python train.py --d_model=96 --n_kv_head=3 --head_dim=32 --norm="layernorm" --attn_scale=0.177 --bias="all" --tie_embeddings=true --init_std_up=0.0775 --grad_clip=1.0 --warmup_steps=200 --dataset="wikipedia_en"
Each number is 128 + 32 x the weight over its row's rms, rounded and kept within 0 to 255. Layers, rows and columns count from 0. The size above them is the row's rms in percent of the matrix's.

# layer 4 MLP up, 320x96, rms 0.252, rows 290-319, columns 0-95
size [105 102  90  95 111 116  97 113  91 102  89  96  97  91  97  93 116 104  96  94  92  95 117  97 104 107  97 102  95 110]
[[154 157 148 125 166 188 112 114 157  69  99 153 138 163 106 170  96 125 153 189 106 151  63 131 141 142 140 163 106 153 123 117 188  96 106 111 154 152 104 114 108 183  81 145 166  74 177 153  86 181 109 141 124  80 177  70 162 113 166 100  93 175  96 112 140 118 167 122 144  61 193 154 109 131 142  91 134 163 131 136  99  97 112 127 102 133 142 106 111  70 116 141 152 139 104  80]
 [134 108 113 129 119 127  63  86 132 124 138 113 136 194  84 141 156  88 137  65 134 133 158 103 113  57 110 107 144 101 139  95 187 104  87 159 118 117 157 148 158 139 117 154 121 145 131 169 192 149 191 162 129  98 113 186 166 179 134 141  70 172 137 170  92 150  83 139  74 161 120 158 150 105 117 172 124 150 125 159  94 135 201 102  82 133 142 116 182 143  96  98  88 146 120 153]
 [115 111 216  84 138 112 142  66 130 147  88 131 108 154  64 130 146  90 127  72 177 112 135 147 173 109 123 120 126 108 126  88  94 145 164  74  96  79 155 129  68 198 198 101 136 138 145 137 167 122 151 137 137 160 157  98 145 136 106 116 125  35  75 114 151  71 148 156 147  86 111 146 129 130 103 129 158 132 140  98 127  57 112 103 106 127 126 149 156 124 141  78 119 112 146 160]
 [152 144 121 149 157 148 144  29  85 103 145 153 105  98 127 170 123  92 101 146  55 143 180 113 195 116 119  92 101 112 109  89 190 109  82 118  96 124  85 170 124 145 100 105 149 134 203 118 130 136 183 176 106 118 142 154 147  69 135 114 192 114 145 134 131 111 105 130 150 115 135 143  94  99 125 107 143 100 133 147 164 109 126 147 150 128 210 178 136 146  51 145 134 130 161 141]
 [ 97 187 107 156 166 117 103 169 124 180  98  97 115 176 161 182 121 131 106  69 107 137  76 118 160  78  57 107  89 135  97 126 131 144  98 106 130 193  61 129 123 189 117 118 212 141 152 165 175 124  96 100  75 159 156  73 106  93 161  81 142 131 117  75 128 138 134 118  85 134 120 155 152 100 100 118 142 148 128 174  87 142 135 145 164 131 130 143 118 141 101 128 149 139 107 172]
 [133 203 185  78 156 165 122 131  92  99 156 153  75 157  94 123 118 114 132  87  61 119 114 118 162 168 131 168 166 105 101  91 117 110 125 169 182 106  96  64 176 162  97 128  92 134 143  81 138 101 121  84 150 162 162 125 184 109  78  98 130 201 142 129 125 141 113 109 139  52 110  93 146 107 117 149 119 133 191 135 135 132 139 135  99 165 145 144 174 148 156  95 136 115 107 175]
 [156  95  99 164 193 141 116 139 116 116 152 153 117 103 117 156 112 173  90  97 127 109 136 134 127  72 149 121 160 104 150  82 108 148  80  46 129 160  98 171 129  94 113 100 136 137 168 173 198 101 104 107  62 156 153 120 102 112 112 111 103 117 159 138 113 151 180 140 127 123 134 165 153 194 136 162 196 116 121  75  91 136 132  79 192  81 121 126 113 156 128 144 107 210 102 119]
 [178 154 108 125 178 124 123 181 142  53 168 103 185  87  99 167 111 139 119  93 113 101 176 186 175 126 117 121 139 167 142  92 104 115  91 132 160  96 102 160 103 144 114  93 106 125 128 140 102 128 120 117 110 112 121  72 166 158  71 190 140  94 120 102 111 116 157  88 123 101  79 147 166 123 113 101 109  94 233 174 148 111 134 110  99 108 100 131 148 139 183 160 154  84 157 116]
 [132 117 138 130 145 108 198  96 105 125 134  83 115 150 159 162 176 110 100  88  79 114 212 131 134 132 124 126 101 141 173 144  84 134 138 160  89 141 147 178  80 146 131  36 146 137  90 165 123  88  89 146 139 103 112 119 100  91 130 193 161 145 107 165 178 170 158 172  77 150  85  85 124 155  90 173 131 123 166 124  95 134 168 157 106 131 123 144 113 121 120 113  55 102  92 148]
 [150 174 151 121 121 121 181 157 146 124 117 181 129 180 142 141  93 162 105 114  69  96 117 200  91 104 122 143  85 100 142  82 135 118 105  85 149 153 162  68 133 147 157  96 109 141 153 189 129  79 135 106 102 143  85 116 127 157 119  60 130 101 103 131 147 121 103 202 118  94 162  96 114 149 167  92 108 117 116 120 117 209 111 135 114 154 159 121 114  50 101 202 128 154 141 112]
 [121 156 163  67 140 126 123 172 145 131 101  66 147 103 177 134 139 129 141  85 169 123 178 126 118 142 149 127 167 149 122 118 134 129 103 116 152 145 143 126 149 209 171 149 161  85 184 147  77 140 115 114  76 184 117 151 153 109 151 201 118  85 145  90 126 180 197  64 100  91 115 175 110  90 113 130  88 117 210 118 127 138 113 122 152 140 126 128 104 181 149  83 116 163 129 112]
 [141 177  84 155 114 126 141 104 190 150 133 181 159 162 133 166 114  80 128 205  22 114 163 154 164 152 132 136 150  90  88 125 115 138 174 143  93 154 103 104 115 138 113  79 168 115 168 141 108 109  76 119  87 153  71  69 140  90 169 162 144  98 110 159 136  58 133 184 166 151 126 105 161 150 127 149 128 127 116 126 150 139  77 134 124  95 105 119 150 117 138  92 108 131 137  80]
 [ 98 136 117 131 138 114  98 121 207 146 138 115 110  79 142 111 134 178  89  93  89 106 125 145 119 171 171 147 155  87 127 106 133 121 106  98 114 154 112 112 150 139 146 101  75 154 159 143 143  63 188 157 119 123 152 129 147 140 122 111 156 125 178  77 102 202 179 139 174 109 109 121 187 134 131 130 123 224 175 118  73 148 131 134 183 125  99  78  85 108  92  85 135  82 103 160]
 [159 198 125 172 152 108 138 160  71 107 115 121 124 125 129 142 149 150 208 100 130 145 133 112 121  99 107  72 125 102  89  94  98 141 120 125 182 103  90 115 160 102 116 151 146 163 117 196 140 149 140  59 112  70 154 121  72 116 115 130  80 110 160 146  92 164 132 157 141 176 125 155  79  55 142 132 155 107 101 152  96  79 137 155 134 128  89 161 172 135  91  98 181 192 124 148]
 [110 157 141  81 119 174 146 117 205 116 125  97 148 116  99 174 152  90 111  96  83 172  93 136 125 122 139 172 157  83 130 112  96 114 129 117 140 160  76  79 113 177 164 139 175 142 157 119 124 128 138 107  97 183 157  99  31 133 129  98  65  79 140 126 167  83  82 113 158 176 142 111 160  88 187 125 115 152 184 147 132 173 102 127 147 179 108 111 124 155  91 127 148 146 105 117]
 [121 106 113 124 150 182 134 135 183 160 125 150 113 148 131 127 149 140 153 111 106 200 144 125  69 125 119 139  93 177  76 109 148 105 167 136 152 116 131 167 133 125 106  91 124  98 161  92 109 199 119  77  59  81 153 158 155 122 125 127 166 202 136 150 105 106 208 145 107 114 101 141 105 112 163 122 138 114  87 108 124 162  74 124 138 163  65 171 122 160 190  90  81 122 117  75]
 [124 155  94 145 164 147 160 112 109 101 129  86  98 156  87  89 140 160  89 128 108 135  71 149 132  85 142 142 109 148 107 101  84 154 135 163  78 161 130 126  97 180 173 154 151 130 112 139 197 131 113 150  43  78 103 115 197 139 138 129 150  77 163 136 119  95 142 157  97 181 130 115 150  99  96 132 124 115 106 127 183  98 166 222 126 113 120 170 122  91 199 164 126 122 111 101]
 [140 178  65 137  96 181 134 119 136 134 139 152 138  81 141 161 113 168 147 132  92 138 129 124 116 116  88 152 140 166 151 120 135 115 117  43 158 100 134 140 154  95 178 165 189 102 142 117 113  59 113 118 114  95  89 132 145 160  63 128 174  95 105  61 142 123 101 114 110 139  74 140  88 136 232  84 128 146 161 125 174 152  96 114 165  90 143 179 125 150 111 146 123 102 102 161]
 [120 171 157 156 131 101 115  76 142 155 153  41 160 155 102 175 122 101 151  92 161  84 126 201 136 155 105 144 135 135 101 134 144 126 168 165 152 134 162 102  77 136 145 127 125 148  96 179 142  97 134  82 151 129  68 117 142 114 131 126 103 152 121 122 110 161 129 131 128 149  92  86 123 164 160 224 147 131 169 119  98  49  90  43 124 128 113  72 122 136 121  91 133 118 117  79]
 [185 116 106 163 169  91 133  94 135 106 155 108 136  95  85 124 149 173 119 114 153 156  87 159  74  25 132 129 105 118 169 100 115 184  78 154 147 139 104 141 149 180 121 113  81  69  85 129 137  76 113 167 162  88 108 159 141 156 158  92 174 169 119  96 148 166 128 127  71 132 161 134  71 111 126 110 147 172 124 106 125 152 106  89  97 147  90  79 152 182 124  99 126 149 118 120]
 [112 117 141 100 112 138  98  72  45  99 111 153 192 105  93 109  86 122 122 113 146 112 165  93 164  62 134 189 197 106 100 120 146 158 130  90 179 161 119 112  97 137 155 104 147 136  98 167 115  90 118 160 116 138  98 155 134 152 208 103 188 140 138 154 114 184 125 155 100  97 142 169 185 141 160 136 155 139  76 136 116  96 128 114  92  80 135 117 194 146 143 156 157 130 100 125]
 [123 135 117  93 111 148 128 150 108 109 127 129 158 136  75 172 202  97 114 138  96 158 123 250 169 109 128 112 130 136  98 133 119 143  58 106 112 135 124  94 128 100 155 158 127 132 109 137 179 132 164  81 149 150 151  98 143  98  82  72 134 165  60 117 131 161 129 193 117 153 112 170 122 184 113 132 166 116  89 118  95 156 158 146 163 141 190 112 145 111  98 146  96 158 176 172]
 [109 168 104 126 135 151  63 161 159 120 164 100 167 100 128 179 107 134 179 149 105 197 100 118 104 143 150 106 100 138  82 135 114 142 135 183  92 218 120  89 146 114  85 158  93 150 129 101 125 109 117  92  90 146 155 160 114 127 157 153 170  99 170  93 178 112  83 141 106 132 140 134 146  62 104 168  96 106 105 126 147 125 114 164 136 130  78 105 176 171 182  90 145  64  86 149]
 [ 91 121  55 156 133 134 172 152 128 113  49 114 119 115 120 206 130 168 134 196  88 187 155 114  93 122 125 144 125 131 107 113 192 107 176 130 147 168  76 110 190 151 127 126 166  81 135 172 141 154 100 117 132  90 124 124 116  63 144  99 169 142 128 152  93 195 115 150 163 102 167  75  91 107 109 112 122  93 144 100 109 142 124 123 123 157 113 112 142  68 137 121  65 143 134 137]
 [189 169  83 135  99 104 148 178  68 133 132 120 123 135 100  93  82 158 121  75 110 122 128  78 105  86 110 183  88 119 133 176  93 197 135 107 129 123 172 148 112  91 102 132 122  97 110 132 110 183 169 118  88 187 141 172  96 158 111  98 133 151  83 148 138 177 122  70 138 124 167 143 150 155 141  89 112  95 198 140 102 186 132 164 121 106 111  98 162 115  86 158 118 140  77 156]
 [ 63 130 100 119  85 138 124  75 106 129 177 157 106 170 170 140 161 141 143  73 139 143 152 145 165  95 130 175  80  83 187 133 117 120 117  94 104 147 167 137 112 147 132 161 116 187 127 111 148 145 138 139 127 159 122 142  48  63  78 114  58 149  85  71 113 182 142 101 138 172 177 144 136 196 147  85 165  85 113 157 132 128 162 118  90 144 145 147 125 101 132 125 114 138 124 174]
 [153 119 140  95 123  70 126 112 132 221 148 186 101 162 143  99 107 148 136 111 122 107 124 124 163  41 146 149 165 149 173  84 178 118 191  93 130  83 170  76  68 159  81 157 148 128 132 101 139  74 159 126 117 142 151 156 123 130 116  76 113 118  85 174 132 103 122 130 157 149 147 143 147 116 129 166 141 167 117 102  84 139 134 118 139 124 197 161  90 157  85 129  66 123  95 141]
 [103 111  96 133 142 203 118 119 154 156 123 123 132 123 164 118 109 114 123 141 149 157 181  91 145 106 114 185 117 178 118 146 112  97  69  73 109 132 171  86  93 162  83 172 120  74  95 142 235  97 127 118 155 101 105  81  97 129 145  74 139 150 128 162 115 141  83 135 147 116 126 110 145 156  47 133 155 173  87 130 145  89  66 135 119 119 136 160  94  66 139 108 146 125  97 130]
 [107 119 123 132 107  95 157 114 101 144 141 149 117 179 107 162 121  92 112  95 176 128 143 119 190 168 142 141 102  97  84 145 197 115  87 177  80 128 144  78 121 171 116 173 157 101 175 186 132  89  86 116 119 128 112  79 129 126 125  67 116 117 151 153 144 170 136 147 164 132 179 101 140 147 145 103 109 103 156 128 138  53  87  91  71 116 183 128 159  73 132  67 121 187 157 128]
 [169 126 146  93  81 162 132 133  61 126 136 144 128 123 103 132 132 122 147 139 105  79 140 127  73 132 151 183 144 131 121 146 116 130  94 127 102 127 141 138 149 165 189 150  76 156  99 129 114 114 167 133 146 157 202 191  94 135 137 120 142 194 204 111 106 129 110 155 151  52 106 148 148 137 147 191 129  86 105 115 119 186 118 126 185 138  80  49 107 164 153 155 115  70 108 137]]